{
  "n_layer": 14,
  "d_model": 128,
  "n_head": 4,
  "n_kv_head": 4,
  "head_dim": 32,
  "d_mlp": 320,
  "vocab_size": 8192,
  "activation": "swiglu",
  "norm": "rmsnorm",
  "norm_place": "pre",
  "norm_eps": 1e-05,
  "positions": "rope",
  "rope_base": 10000.0,
  "rope_fraction": 1.0,
  "qk_norm": false,
  "attn_scale": 0.177,
  "bias": "all",
  "tie_embeddings": false,
  "parallel_block": false,
  "init": "uniform",
  "init_std_qkv": 0.0245,
  "init_std_o": 0.0,
  "init_std_up": 0.0245,
  "init_std_down": 0.0,
  "optimizer": "muon",
  "lr": 0.00556,
  "lr_mult_o": 4.0,
  "lr_mult_up": 0.734,
  "beta1": 0.95,
  "lr_head": 0.00774,
  "grad_clip": 0.5,
  "warmup_steps": 200,
  "schedule": "wsd",
  "decay_fraction": 0.773,
  "decay_shape": "linear",
  "final_lr_fraction": 0.0,
  "batch_tokens": 32768,
  "seq_len": 128,
  "doc_mask": true,
  "z_loss": 0.0001,
  "train_tokens": 133300000,
  "steps": 4068,
  "dataset": "wikipedia_en"
}
Each number is 128 + 32 x the weight over its row's rms, rounded and kept within 0 to 255. Layers, rows and columns count from 0. Numbers have three digits each. The size before them is the row's rms in percent of the matrix's.

# layer 2 attention value, 128x128, rms 0.0522, rows 123-127, columns 0-127
085:114117139131151119142178077169169114142199123140138109147114178182178091154133171130116182142133061134056142152082177146093149135135161160174079181118095052103085112145094139152188094103116135180131130115146139100125133123119147122102060059129121217169118141107185126169111157117123144114084114089135109128151096135165122118134162137186094126152101127117120109139203096094145153117128
088:093141135140128106121163104128138151126175195103149112133063150090094137176182092138079155159036103131146119124175171145111124179141113125153145142108123168151198160145104129100101135171053128105085134066111148104097137137121109108109139131076125145186101099115109088121087144099057203134098120070097118118188084124140175135091065145156120141142126086145115110104184118187125117134129
086:094139084107103115075172117214123085135156139083098172127158152091125177116138114121089141119171152121128087125149090079147158117219155070157105193122097139094140142148130144114158123149126139132208098144159143110093033111124156139120095117113149139166146105121139119065125167112095115139158113191092130140102143135147171189150150119079113129143167120145078160156188202125126131155097
099:132126153142063143135124082099138137132150223163129121113175144161154088127146077123115057113196085113148091147172087111117130141127083175077074107219117133082120201123082147108153178146101177121152089094084087107122153149105115118107113146122131130135091070117119123066166152083130125156118102139157089139120173115164163097099118147138147125148143141113214093102132114103098120098157
079:121101192135089148114183186131175129170181123145152075125101152116152175174171137088166090197103186160067131146144188151138162087142106125123128141100194161135150179157101132173115149132082173131108133127077156124122147156140138124064138060156170138152097136180081151097140143205072111140093146189124132092148135134095155100139115098136137131100160131139156114129196147116121101148143
# layer 2 attention output (transposed), 128x128, rms 0.192, rows 123-127, columns 0-127
077:177147148169051140156077101155138184099098127093125129145158097087065121111158161179139087113118094084095087121160116079064088149136111142082104144130150132174118191141093126156123118150145126166097101084143096113146135115158111164114089123117134130065159149114148154165142166138111132187106135176132145117089116207135056154128138137163170179125124115141047079142153153147090077159164
083:145159102119151117094171201107127135147132090137175123142145131148144106173143176107158103079167166130115112106118106110207080109104082120107112124149147149135122057193151167102172133111154099171129113143178153138162140167158147120131141157127061149186139157094115141188183172154085142141123058119107072085065153115124108116151062124096132147181114130132118199188150165154159119134142
088:088058125114114091188074157074122100143159117103087121119091184161177150198120146121163153063073102187071118091140147185120123126137102128077137151138094100108162105125089134134104112106105172163090125146158147157094127136075112118071157100141082144128162169128157124156186092130094163154156067143145102106098096140207155143122133150131123141095153134095065158146132119113148100126066
096:179155094223095138089112098174134184096153060135142194120123127199114103105134158148116146149124149163122146149093090158116146176141149069146115090163169131179108122096102181153154145117114105110139148107099091124100151103110092181204181170071109129132118145187138143165146077121106135154132144120181131160124106116116110121180145128162129135179087086074137065093122111125182116138130
081:164117083118086075198141118057091130145098077144059167100141089162163130124095145098135099088209154118118040081121162093145105125140092102120122140127139121088111088127090071139151152116117046161129059147103068121126132089157077113106097164149139128124136094123137127161167103117120165123127112067177068138119153149111094126127139171121158153101124147080149075115093130120136090142151
# layer 2 MLP gate, 320x128, rms 0.0619, rows 0-32, columns 0-127
099:121162119147149131159116129076119110117148156138126133140099162167159111064091172128121098116191103118184105153105151073107100163134130114064134085132086203082107068160129193085122112124143054160152102141178181159095100121095130119149081049181127154178071111107099116107144157153135095104181087141130149095180071126091107143118159158132157104121141142149111112110116163172097124177135
094:166166113153168155094158109132132162113142135158136144128131108116119067072148148137099101122058159174141114126145125185153126077210174127135155093106111117026168101090087129097158103207190097095124126082140155103151075127193123138115143152156081120135135142085082100187149128108129119104170171104116111122155178134111117148152123123166106177146136108115071151105094105182119156149086
094:138091141148063178136133096138103170126094093112139109104100140156090130130110105128118125139103145167068133135074145097136070103131155097089124149092111122154150115077154146149157132124127072100155154095116126094142152043116138136131173106045142087106088144201148099165165109142152068167134168120141205133113139128176083042155051116125187125119117160116115095115156154133087089115083
106:117106147165073138115154117102138144130099152181082144136137033107123112122150130187181071177113147169125097138097123099120154170142154072147181143124103159148129179112175159103115163143126110124135110156149168152139131140129123134132132101154112057149098222038089073061144121101109152115170144144152082130137069149147121105149134094113139055126142132145087152155165090125075155092110
113:122088171149147113086110195149097073138100125098105115064148137095181114139118100110192068118141101123130098129118143127199172149147157093110103102153077105073133178070109220106128125075130128139133149138140096171195134143087111142117200161141141123096087151109152157154210135116157154135078094177177099146148141126111120118130104127096125134130138104097175159159078081139099110109156
098:061198131149108154086101121191049118198136162156137109099133142124150186138132191086158190140175175160080097113154153123076160130086103158153199152153200105134157126137096137131137174168075118121073123101148159172096148131143136140104133141134068129149133192149116121108114131173096141105091088125132137160111118123153162131195156131145137109140128089091093148122135117178144162152158
093:076113164159154150147079126176138155125186148125122141152173135136209111121101135146133146080156133154149105146106101145105068114105085104148181151198160117142098144101118138108129065102110061147116102122114133211177145092106057049118089142065106126103178161135148139114180120116105100146175121139110197130120131121137085132146104126169164162156157132143194116123125099079080144165138
064:180088145128133116108159123180114082124093118138169115164121132115211182168121164120106029141114119138140147058119130116088116114084113116124131067131176131085103104117146201134124137121147142116116150133094124170134171116066057158126174173122110132114083158133137160205162199112151076144160118121154119124128130117069088140109151109109101116053087173154128106101103085150103107115144
100:144175167101134092111100135157082122081169137097168167083151123137110123128123145122146115113103118135164135129150115155080150110150163107175157108134174154118157132088103194121148160094190151104132131107128095119178043136102145066165093118162141119111075239219120119153113096083172137178151118133147158175104158108119160131136104072061116147137137097113154133125146163101173131106185
085:073139088171120158105132170162133146064112122215123149116100181119162147139150130187132059184124123151093073146137137159178165148146152166135165096186099166124112137116125136145091184099113191167169129166125126112116157155095085131116100123137162122225125107127121124056134119163190119154085068091110106172125124153093122130127148125148138159091102070120090137065100107134139128126138
105:204115126121111143080135095086094125171108061157158159121180099130088123209098133183145190105098132169128096159119144145176143102092154109139145145137157121103141122091106159102119078151162128157135175175091108113152145166078153095119127115063194096163114119081092133201138119131181156086117118118110099168166090079123088076120124087115127115136144140097060193125115107147108106149104
115:196130119136114115194114132095228121110118127182148119122113122139157114124116214133097116108093133140081102077107161100189204136135163148112100104146165139129139099094121175129092145116132082107144118050093123142161106138103180055094083120130138127127106156109100202120149097101169123132099154166075134168158140092111128098076142118159139160101109149118184078122163150149085141175142
097:147121048161121069132095146160124114075110069087174157149159167102152102129102115136159152166176149160118149127109140127115130121149078138131107133147126114082173162116123110094089139103135111093128147108160100118172088079111055125129147135177118165145092137117122122093107130139094047103158127137105059134076105063182081129142168130145125105099106171080179165175137188124036144136162
092:190114106089095124084171082105089157169142067100152171140141117166113115121155150099141136106079218155138135121167095124051129114118126139105133144109148179136156082114056116144110152152146138099140157122082115119188147116139136205113138133123169120086126119178122149158137156105099102167044160146104134155085128083119130116159110132151162092124115091133134121249109102087162134110159
099:115081156122115088211173105111129119138111219093113143147119130121162091171192105158126114157187133156140141127129147076219143153111124142151148098120133135125135162138127146162086190195076152137112079141104098116166156125074161128132128117123146110140183092080103172081088147114171136114120094139098115150208125157166112126148119119077161100115164143155118206125192160132109118149140
097:140096117112148102091138143131123098108141153146122127047142060163142151129103112130177166151194162146053150140115158159202096078125112109149095139136101103102114156157188115105161105177143167088133138157107177124119100104178158055099157037079107123141111110138070109120167119126078108082119116109130134109157124117164164121147171069079160158113123121142138131177123117162128195093086
095:084129173095102171096153165147136215174139166127140104152079124099106120159125130132132132207143141073133108162186162110123109188158147155166142144104092088159085136122117124098096125109108118126069066114100207145098083092105134136111137124102120113143147123074147083110075089142142084136121173084117111152117143109182149134139147127099170077085177157139137122123195092139053153089090
094:156121087082050115160169134169099153162122084122140112164106140072131092155116131172226105115175148130116067110127154137152097172141137117100178143144129075138079142176108123165147184139071104116144121171135116119114093116133120078089151115115109118094195145160054129096129170150064171110148132123117138164109173167103129087147121155161179118182137131153166174157114094127169080117157
113:074191181132068141158192149120118109081071151058106136097134178113108125133154110111127153146105079089100084151125120140154159128163139158147138126089113120140156138098113111130112138216118116111071097113138169134193107106116158105135138056131077118090132091142149088029084122125147083132155162129159133105118184066161129162161150076101098161108103134124147161105139141117078154169099
104:136113108163091129114176128148116066177165138099092170105155141116072121103145135070098106134175108129106095111093178099158155120106144169138172203125154114144097142098123123138155098085122137139153083125094131145090083156095191120096076126102102196090115087110152140185132097153149130129138144111146144149135118104119147028128146133146076164086159147187094039107174110130189131168152
106:154143129122112105171210148135071135129152088139150164158105115084089124129169100175135155199088119086068101127175175156082124122161137110180163123110098107143146114163086142181150115209142226135145197079112155105116109152100125156154150136127163063127131118098109173147079108119129126125161143147139174175027113141118135148129105120136153102148122095104149159111093134154142125106108
100:106141100118146116134152147145113110152132115109179116187106141059159107117162182129181155082091170061108034088099174146122113110109142146060163134104127157138087158117097144165092140144120088089093124068159110107103115129210077153087110074150108088139158164114081079107164153123123147124224102116136101114124079106133132096144182124074107160140109105120148181129149119146126131106124
095:184090134179092197143113101139145063178174108110115111108097081055070096161153132168139126168139163102103111113132168123082126158151173103122112083123167103119104135123101126087165153130134130112118190125151209139095128103081136197087160113170142101140164131114096142082124096128140164107120155206112117105127118113133173100105116123098082071124145164052153117150106101150143198135136
107:144091118232120079178140045151104168137162120126094125116195139166142146127116116133141157146108139107088117117108126127137164108138173144061116098143138140144102142111139114142160141149164070057122106109114118091062086099079103109115147098123195142142185136148115126092105095062188099184140121089109079133105136098148103146110113202087128110081115162130136170137092126164114176171103
124:164069128109130119157107165101080119109112110123151115107152094179168168112091132131146116135107102136132112108126088224121103133086155140168144176108136182138102123154165098224165173150121128165142116153181115137136081115106159095140098134158127171113150111098150145086135150087154076104137086133140141191053094171141198115094186113046118133101128108099151090113112065141157084135132
103:088117150105091107127164123084173131173162152114147188092104129096163145033078161102162141156129115133163138138153107103140110191132107124125125090220129085082158178163150151136143086155084049105106083110152153156113175146106067119052095114162136156086166135146141131080150134156116142107133190123176162149155126132122106175124140136146163161124098124137112171164079110069135123114115
110:085141074139124073145146178134119146143155101071136081164113088126122076124168095154180093155191053096094094140139157062111097153071110119117099142124137155148084146104100140120106145148096104114112116183149101140111185079158173081106175114140133141098102071103188193077152081121151091156106144132191138105114127096172132083154151099165133149105180124117116145147133093069089123132124
107:172102077116090137141111187088096118136125117131142165157151121087092117141113160103106129158148073141115114137162128093156163106132088173132100103129158146131179057124087167145140136158141072124121158139183091175128155108096129160118118179123168145080195159134056213138113086117058087143103173164139111172093200108130073067137100135170080089100104119112099125147147104110108146128093
114:133211118102068165132153120112071077150177127126110099132127091134130153159164153109130100075204114169108130132202165118123093094084061119137106223106112131066131135157165131162129113148143136163115108101139126182147157123140147103136110116137180112169096131120125122170162171126202127145062135116167144101170107186126158128061111101134113133150075131134110185109133104116128142087083
125:099143142153104080162207113081146162168136131167108181154149141098071114142196089083107108163119062079138078136156144056125093156126171143125149137115129131136105111169123141154155087141140113108087089078128137124085096103135143105144132115067129160138126084115139159117157101099186179177175089168119094129124145144115141103150167127118178096143152173138128127147067144171174153217082
109:082089149138118084130126139125129102120196126131084128133134131143044153071122170130104137100132160139137114082100102115120178169171082167091086156164164101161142070133128137123160131121147119098125164136069184137105070137055099109086125132142119132160174189140155149106096136091106106178159042122070127151115132180082109105175156123177097136078094059128138132170103100128142128121169
095:166138125101103117133082136103146125137144145096126117064195127120067122100133066123142145084175123142119177107145120096175152134116144084130179090138102148121081145123120095164125197082139156146130146084089108147092160052122132129109075097122077168119118118086136170182170075128186107142115155108158134178119118124112091128095152095180119158146082109124153179106170124192054104066086
124:119045181109117145206146112141098161127160140131143041128097159102133131152176079096150112113144107132094175148178106143172130091161084135100114137167139203176066141124152162094048127118099141142165121145142098159157075096142162141122139147170162129152132169164174169127181127152156174093088151114116079136130146121122139146083126147148140158119143168087121049121122136115187112169114
# layer 2 MLP up, 320x128, rms 0.0614, rows 0-32, columns 0-127
102:073154158158218119151121116141112087127059119123121122124108177089134179142131143140119132116071099098110159092128116138116158165154129179081149118207117168141089129103156179106160132115132106147149061168177157172105144169111054133125157074171127164136113148078122110128193135143176189120140142159113077089169149138144148172148180118167135161159140116166063093154120121134116100105167
094:164141147113136179162125208134127106121123158076143130134137127133064142207141093192111169134087137115128183091092139121097082139132101142173139137167156130158188106068132114115117116142144120114159153140135170095144125117085138162171157105117108092160084163130140124159124094071125086122165147097056118151109117159169146155183080096171140120133153093172125117131106209127099176048073
090:116121102135116128101099091132120095163129150158126087093215157100112205071112149139100085085100111110141114117188164113148155073159124157078154126062153169068200115107130117141133148093115102143077086140154156125089064134118133151122146124179104107110193101139108139101080132146093105114107119118135184069133092100122173158134113084078096102150150100116120177095130158071182174111130
110:156124125070163153127179121132081128109124135126117160097130171158187110117116169147135115100160165118156175114089151096229132150157105050087074107124082167120117211093090082133100146168094090138127139148097117144097107073146140091159101105085134182126082201113108138086111178152122145107081100156129153112139157087128171106158096144110130125115124152114078113072069142087143145144105
106:152081101164181125133167210123110091164095126147136096185111120160116069116104110103084153127128163170081161115101102124187136128157142170148072067158150183169099074160184176123139121098144123112183132108095124111062098125110116136148161170102070079109125113128144090106110118226118095135146134132152127129131085069158145106150149123089146150112144180092135118095107138127121159091187
097:054152150167102183083076159133098161146138157145093122169121084173190153141086186108144128122099133128125085087138124121133124120134096140184160174164156111138139143092083174121110113128109067091150095074124148161141185149118127100150138131104145069186142166149081109165170165155125141114103059099085152102167182157099084089119176052116110135130175122156086138108123108160087134146155
094:090081050146149122171062154066132128086112140144065134158132215077141118172176139114161100140143105146159142209149119099119054160108148145125112113150127119105162136110161103114133136050141170127038117068136132157105139121072086112116147095112098164139154115124146108124178160082144102080139168147118131107150159139160066164127129140124171170091135105169141127090122109149122119152133
067:094139175102079129066166151095165172198153129144177134122126112078097112112131170158167162143141171125100114157135122094075098112158179111153074121115091156139136168076088121150099201175112128097142173121184177074122148111120103123124099060125162170076165152084063168128131141155140148111056131177104119168120086153126149108099101142148163117141176112145118137155094155120127182154111
103:168211174090127122116130082131128132140119133100109072130179157168082147135148162098106152134132114076077066088169161128124084107145151097131115101128122142176116142146110106196096115150144191159071122120138109193089161134113129146116093125150114182123113126100124138130138100216086150171067115140132133144177090158051184167141143188119092132124127115143112147185127175175175120129152
091:091145118128133150149095178182131163127161105144109124127126134173165128131160090158160119151097094169114161122157121095066160096121183091140158155167132213149156162112113084095167134118089125176158147146132143162092084151131076114099161168140156146086191103111101145152205118054152121058106114130129103158167143105175173120047072103103096124139152118113127145104145083149143103064111
105:150151139051156066154112119150084096125170114107137069099118085107147133089163128088140161173103099117164109090138135161095051120134193183227119123103070098109136133079118117126121151194131120126096187137119132130126173163147095112164150081152126168160123072103172140119131069121094090129122087118126105150099154078168125127119085125163124170140093117169118146130164108096185109174114
116:064083129132105167121124185176089146153050157090142196110152080158118142111123125117151103161125168195195121123107171118080130062114100152228157121119144153133129119134104163142090170117095135121150136125106124147104143138139136119102114134111105161129190109191081180094147066129098129095153164119077150119115094123137191091111151131161126133127102186126139131085095111152173132059151
103:153158140133106124130124144078104072128111094093109149167081054137121055186097130132155122119153134108121128083160112124088126134109117144084125175104108117068208130133053140118061132129127168129135072158182056112171103070149136182125097098114066143162054141145135131141139147120133124125198168144121116101107115101120133118154130112175100134085188109122190102084108116165122095136140
097:131135172103087159081178145070188142144134145089186163116135169156134161101115147153113157079140149115063156152139135098167100125112052112174117129104149132147121115146083111097145160173146107163177081155118110143173114145165160133132123107091146158158161161131094122113178112159167078161127131138084120161076077129175127055093060152073158101187144076121101106160108129160148093177110
097:155148171116098077164097134088172146138093063125146146111142140135118166101123139123109115089134095143155134125072113108112140080141116164091182053094155128092154159137120097135137188142054157126140114119121114156115151076173091060066133129078118111101170095089110102136102121110115118129137151160097125149086154115084114116151093112079170038158184102052148101098090101112188165107097
093:145099098137119134154121075124132100175082124167053083108143131141134079186163095135126131116181102134197080136100148141131142194120179094119146041121135134119160142122154150069136137104129092157155145164200065125167096096068162130140163114156121158086118130143134143139085135116113214132078149158092134165170186122087136135160098157095149138158175142109147135136160107075147085147146
094:141132128115085155106138170156126160127216162126128112116137110158130153146074173125093163092100130139048081167149092131122059144134096110149089115132213115201138114195095178101067126123138112131148155144099132125117113126096164144141139091106098107086139161099077081096095119101126130143169166150118074143105110117168113125115142117164132100092104144095036126109125085105179096123052
108:082170127097130058133109089122176083106097145123112092102149145143102138101124132088147147104099073140125136134152104134120113174142152129119106097127131131098148112103123175136082150108063109184140144089184139100092140151111101160170045153174070184161159106095154094156153089132163142136086141127105187123126134087171101113158065066143155111136064162092144144100203074108141194153123
107:153069121161154145136118095127096146113182112107104147158147092120134064172094074154105111098120202129164140099128128093126201120141142116117080171135186136100129075160106091129120130083124162145073119136126170066141137166134185124066152136117129204162115162086128128116155162177105118139060101113091108091123119131063109137199091178089131121120118166146134130129129121191106133096195
111:153178141058142078134122159120114100099149170138130093110127140053113149091148129114144094112111127134070119120160169112132136084101109108096134192119107141089098126111123127116168103121144124123069065147090158114157166138087112168165124149172117131114107076111104092185187168109067056167136129144183168086189130166109120124097107113243089151104123162107137084141115120107104124121171
114:125176089092097171148156170174123101180104138097111157135098147147127072125154114155083144134160125135097110142105154115116173217134119133120157090163055143137089147160131165102140096167108127073144126152129155145105186099064072094079108113151128123086109160033097110086129192169111144169134123087094111130179118123146136110186150132108178098124186127124110081164152087140135108096162
105:139138123117152135141110142150074166129147171145136109117144156124136151132165111123112128169153165113088144091076108143109192150084129082113107202105162102070172145147122115142132206144119105179116101103148179126157175150111138160102143112136094083123170161149132107094078104109115104128140198199160161148106100094163038147140113130140149084077128033179148183175147133100120132171101
095:088087150160162091133120144127109154123173134124175182211137161109100130104168099099085217156041126143112141149107126136214137140149085118160083159136083162124129175150110111169146101140092156113157137117157092096117149137131125121153164125115128110067092096147100118069091164132068107138140094093118183148087096110167101132150134145149210141117107110175125096111166080145168120162104
104:136143127072147096067101140076176079128107159123170103149116163127124164133140181064090116152105122072179142169115124152083141107153036138190131166088110116125110107148141119096100124120110138150146115116154090091130126164118142187173153140150078061073115101074070145121168055127076092092139132140157147109162090102157156074162127122153135131149154142100082102100166153079142089109120
114:096101143147137112115033164125151173118149133106161195076163149139111106113127140114140059131165136177161147079103127122089154136157146091122190157135108145090151136142147151097092136100118158055166149133072079132107181096093059088154140216213135140180087126145126108126126140082140119128103083173168079140184150074129132153157101119156105147153124152121156097113106117128110131130113
108:127132129165095098127148112105081103214152087082161136116132062073089101078193109115134099159144090144081179157165145132129101097150114108110120071116146155136134089094099091134089075132096085096176105082100146111133177058086178149123121110115169095091116108136079185114176168110077105088115135164138143113125128151136106164130123141103134121055203151109103175118157116168152117123123
112:120121037150125127141096115105114108086155083063198157090133129130149145113082079099140086071180119070119141107111149118132111123149117081085092107095109135208108169139067081152144135123107161088134116126171115146084145150149154181115143209174178151072179136098114133094173155146134144098139108120136088105112164107120156153131196112124136109095132070140118149137130155119132109075186
102:173093137131127094116236142194092122172155097174099141111164103138139152109124138148078092083171136157090187105150193133141118119178143084158077114105159129111129115120137117124124111111084097137109098132052142166140159168061129093127100108093163095087141160125105126041133135172120130073157146142102146126126134071079126095113141136150155142153133112124118123185090159065103092112187
102:169117167191146145168134148081138130128098150132076170184068126111103114133151081125143172125111154170112156092076058116150125185160130137096142123134164094166158179130133181144126136165097188132114130099095154126121122135090132138175106110162129128076112130106210156148169116095160144204088214055104139119150128142140176128126159136148098156120199136152127114169138162142093113097171
117:137181131134124098172174123096117157159111153141110146085145116175084156119094116089094188096129074094157107141130149101171097143122144152115115185081095112138147107051143082132194139139104132158126116111100135118107148141173103134158106081123069190110148078115159151185144073111212140090155119097147143096098111162162200118097066106101147096178109146169133170116081120105167178127112
119:142177164108127150104171106070146163114108106110137110097153106130169077123063096103134125180114144100165073154146068098113106123096155110129177086172066114093071137141196110135091123166127109169156075083118197060087114134152139098138109141141111138088100167120148075104081118125151125137127137121163184106162123052146165164130103141102099074163182168112103144131141114121102113149070
101:106096106145081094112113110129122149138124097106132134098089149107191153133185096115142080155090097107092121186136139188119079117104117141108060096121140117142145175150194112080089095086186150072091096216141115112157130147165139088163135130178066105104139150193108130115090118161070057143096153127151107150099145157118127169140130158083118133131087172127157145090166140076092171110136
111:116124156186193108149091120104177114129113148164087085096073110140134103128122116103114137109179127124159110137106133048111060152105130105130182130158113108093203142174082143086161185108105143146087089158105136191144136141124066170164121130095136140122068136090145168167120131099153155084099137133172131120239144125212143129175105101119090091122109153132132140121112157148115149153149
# layer 2 MLP down (transposed), 320x128, rms 0.0496, rows 0-32, columns 0-127
100:142062102108127112093176183155131109087132142158122178111120094125185134085136072165158136116113119155125135074170141076116105083100176128158160178095153135115139150109089127131189156111148073085088178084124099124145116123134131151095111205127117159083178096153103143133122111103115104150130107097201102132133175073105142052157106111107119140073124146127134186131183142084188104072146
091:083100086119109087113134124139122135124057134136143142114129164115090107177181108093160108110184087167082116151131085098095163106151182132081173176146137120093120121132148093110102117140133148158125124078098098154127096113128064102057141157146077152121105130131153098145132111096109132115223148146091158080102104174094104077136123092110161090129162153103039096149135146124212199141120
091:108080119098154109168191163111129110123141144169150084130143095181077102172139128153121145088133130152141078139093175118137163199169073158160077078107148047157120118124119124119101148122150188122160086174143162139138140172148134124140087173186191147131168160066150157164121071131085185127138112095100102137110110194107171146126130143127077089160134097145059117122109101108130134118090
107:148113084118167115190143139133145089116169093115101106176124162096127145110143111108096134108134077094107159095104112170153085156182144130132099148175119133143130062145093143104143113044129105131113139128074066138142064063119104112152142094141122190088063119138164243163050131143170113094114051122136143121153147129118141118154134124174099174108129149100159098096119110154130149160151
102:128150107164129151155128089100155157083208132109149176127115124115165182131172161116138154110129159139094084108119156140054074131170121131133140140120135139159159169142129034121120159136081102129161125078126109165180109117147083098117092167135156132208142121148153128161109071175135120107129101072065167132127059083168131219147094109157173120101136140143095129100170134084100125147102
100:144131109130063134103143199157134132143072159132130089145070146095135153114112136101105155116127141126073138101184089046159137086120106091219144159120140065137127158119108161154097131101148139101140117106122173113156171172117120134129112171104112101167119126105096109086096166129100104158085114120132079136144218202170093105169082082114123109099137129087110110134153091101087107151208
090:144211179066098149145157144086119132190112120079144110095150146120192120126119082174108144122097118103082117166121127187122134101148117120067097150095081128174150078115101137143110144079075136072122127142172139155133110154140200089136174105125070079129163126125149150105160147135136081121096087067105153178084054161095151082108095179104103102128097092115147132131124154111147096154111
067:150086122165166111137130105174110099092062129106159119148104174209137155113072123141089102133098126098145138105114150141156089086056095069164163073089145093138085092140155172125109078079159173155109153120088164130151106158088114145145160142116162104137055161128165140153151169110134166155163099114140126087108148150098178187131113123135085129050089147094146111071122094171125091125162
098:113093074087137141135159128137088100120134116144112171167146116115161129132062054067161172113127137116113068159162099183137166095092145115159124137113161151053131122086177160131184153116116149100130136120109157129134102151150103121140141103087138118115118165138100142146119168086188063097117092145168121170180173099058153073064148104153137130102115104077180046124135151106147087137087
087:105161147097144127100101145128137161135127097139099125116096101147146158091167129147123112147134126110128145166186095106093197130098125099066155135153138175142186094141116104095140142159080136137158138150144100090119086082113076143097153165241125185101151057137090185112179084029140181122160108130132103115154148189139166107130078128115144131103147091096153159093123093151079136095107
099:201152104102126034195120138150119083118135162129119099144135085063142125121128099177136140126092107115133156103177154121095138081113204151120147081119142096111165073096134095084121165146231097144109124159123118135108162138111089101175176139147137142130136104168122169129161130102141092161113089170092095121093177125108146144170050082123108121143151127129133095168182134175122114184103
118:148104157181091079177098123128195112109149114154169117113096136126132114163139201091096074109127117124155147092054127096193142082170161126136109118166137115097067089123109155139100128103139044084123074083113144098120167150143165118112129100139085147112150131079125166109112106145163206105147123132105184119139135127182122164140131118222109174115158079134162088105146095121104150128087
098:100085110123077101148154131137118106148119133116140080076169169187071183180144079144097139113118095116132166135126134101168101129164146132162147119112112120159095130134155128142127160096130153175090137088066202112103152097139217119179139099188131109143157158104155106095128107115171102115101083141115144181118109134090139120106137168099104120083092116115071048158170133092161207077083
099:182169128166097154122145120135088129092129114143151145163128104148140153106115176164151152139123117163103164153138115138109153125157065161170118150119188153125144121117088059093182198122064088104139103118150105066127084114148125144141100168145206097179108079125137156167127093162126101173103114077074127118108128090171121164161111170140150110143122108111139004176114129102181102136120
096:197154131126096079101095112162122069132116107097144128120143134160133072107161155119057183171124127176096186094081101095109106089094122120137160126142116076136068098187111153104173136105082141130165110182136139177087124129135072059085144120105088141122123106144057142139104156084173122126101189155107122136201154121144138140113094143099118099093120147043152130093158110115094165132130
093:130143140118090111096110102087158111096134120136099096138154139131165161149134129166103157094124102152121103122154175129129150098098098126149111111100100135123086175128200117108196086062114182108116137109132048102113081143146130148174129150160123164143106121180135121169099168132105113189139163149098170130115135177136053170189069151081170098119205083136127090190130124091180167184162
092:112083106144108168141093183099126158118160092135143159134105110157127114177031149108123165160137105156149103155143120154133137153127169142162157099103129032163137086162092157051129144090147178115027114124102105118120100064058134139099144153126124156117118190140125125174123107102128134128148134105160086146130119060149155135118133133081114137113136190134108193135167078139151141104062
103:110151099113128065119133058100166084130094129140146055082212085125114133080118153130094145117139086169160154130091126087142136150150082143108094138088137096114171087114071154083080089075107122162150152130153119065102118162121139113120101140140129179165166116094168093060164145121178099143129113127084171116135155121151093131120071135141161098174040162117106092138157073121118119151110
105:146134119110149117123114096169198207146112177169099108114077124117129108167146184154145068143101141123143179161072109159160127062094106158140136181141169193062159126112159120118165156149122161152182093129135082112119087160152083136105120114181121178165110120041105116175106120127144147115167146056118081115145115143156175160115107154133171138115124128153126180169131152126109155165171
108:091128185082169130129112165095164162143088124169131118111125137115132172100118140121193172085147114100146139157151130166129147169128103087127110096119130125050172108093194133098120142189074186060178166154161140087130125141144109095122156177138110091136094164169144110111110100122090135121130109138105128144120137139152159189129069118064160068159139138066094217091098126079147105132097
108:084116167077095166157156146139090125129154133089126060131086148122172126136156107117080183154122151087117084139097140138158185118147130120110140123097044114130134143161080146150068081126094169119070134154096125157108153072131128126083171126115156061139178133088058124114112136115138156143106164129080139127039063119148112131148118151180156119129203113150100071159093119160114108087127
099:129084140099147143153137160132136198100158098133126115115140084109142120149170122149187135083086161146119054131123114129081179107068152058107114187150113093091131142155108122081146169172109073154055114123167166141138167106163144149103155064123077085157214156124138106118158091103149141136154163122127147103067130144151066136154121122139118085052123126146139110151165103128076168103108
094:079116149090131124111167125058117080086141113186092073191106168142121128120093171160108192086103126123160171132140086139177184116199156130134131169140132157076161181141109140051140128128137143101120137151190070141116120107136122119165078132117112170140090138186160129104115121151089054120064116135114173131101130130107090158074161151113099116163150103101130081127166102102154175110149
102:122108143099154173101129207109160093155105101128154141151131130033146193131111143134083094115134082166152146117218114092106161191124134104185091158082162157144122081125127168123104115138124164132115124089124197137138157137177101119129136155078122084158114143126124170091117144121144165106126110117170140137140105120099102122145083056128081168179128111138099117211181130102129091061153
108:124180117163175155150161167127116121118159073127109103133099176078084177111091177147140096131150138136086207099186165060083076102132113069100069132138113143149154138111115111055121140136114088115088112089095101097094127101158079121126098161146117121108157099170134129167137107146098135169194165149118150123186078088120067095172071085117122089136145099083106155094109121105132127158132
103:134157116151139131168156130139115189088187088119062081161160079167164159086148167056130059142061096134136097139108067149160154124112132158134153103128114178099140127120130108162108139140158130137140146092127116103124130087106146103053103117142098188143194108108085122125180134086022125124128169094133130074079071106101196089127106111136120107083124139099156144122128147151119126138125
107:155054094151163126127103130126167135099100079130110061131144130088085134079126129072111124149151155107061198074118088141081110108062080135140109096154179128169129146116113164134125094161094163109114135185128137093090164141109145123122126167184129175106125116089118113165156055058135176130117101141080088142099169135092142115116183141110128154094192076159139187101145137099128115094131
107:094165157126145142087141091165207141134108110127118097138162153159159160139193165131121114118075210170094207103130153107050114121072162135107127149159134145126043127106128117158176088101141152165119149116113110101105119132135135114140150121129073131123116140171106124161125098096142123140182136033157167076100092122173154145097148145129160189125127151128163137109092174123128079069083
110:128099077087154112141137117062144099092092141110105142208138138135165185137092137165169139189075149133156127118151152163131118126204123154067161101118159135175170154077110138141131086186115159100134160148175131172131092131129157177098125158082073184094145124103142152148177138145065119128164072124115077125159165117168105090141159127142140092133126148173103130170189149100176125173156
118:103190146180105153150178188148148150169133158138110205117134176115097174132166128095128124137158048083156133144088124076102108054135089137092123123109097112140081093160121149156192079078118104132142101088135149134171084167103127140191124117121102190141124078186153095142130116144145177134118108174095080184136126136170049127118130113124103113102189135116179118115146124145116121140128
112:126139153159132074156104133185096087140089114125095131157082155139134124106139160070067100140157109106087162039091099177103164150196125093137114101110166179163104102151104157092118133124135142171161159151118067126127142171111096074142124115181179100139126140056094173156149117108149131159170105135105080178121177120136172144101075127109208130075146130152149082127165127156161127125155
096:113147180142121129120100060162100083110133118192097135136145134122152111134171016153113110138157043152074160138111155155149163107098094101105121097159133134107134183103138078102124097121174134099112127175135151105163051137163112137132137148151138129148139095157084098106137140160075094141171113141191100185107148096129155119180162142067133133141058149148178072142115131102180165142117
112:121150060089174152127136091099073150127128157146165126119172178089178147077140171120175084163100061126105073169136122155121174143093107087096136104125150087114114163141136088112146071147128134090129135142135080096058101083063177125122102100100083175102151149127162123125142100114100107153150099104112066168056088097092137114121134091098112082149136103161177135161087112154105128070111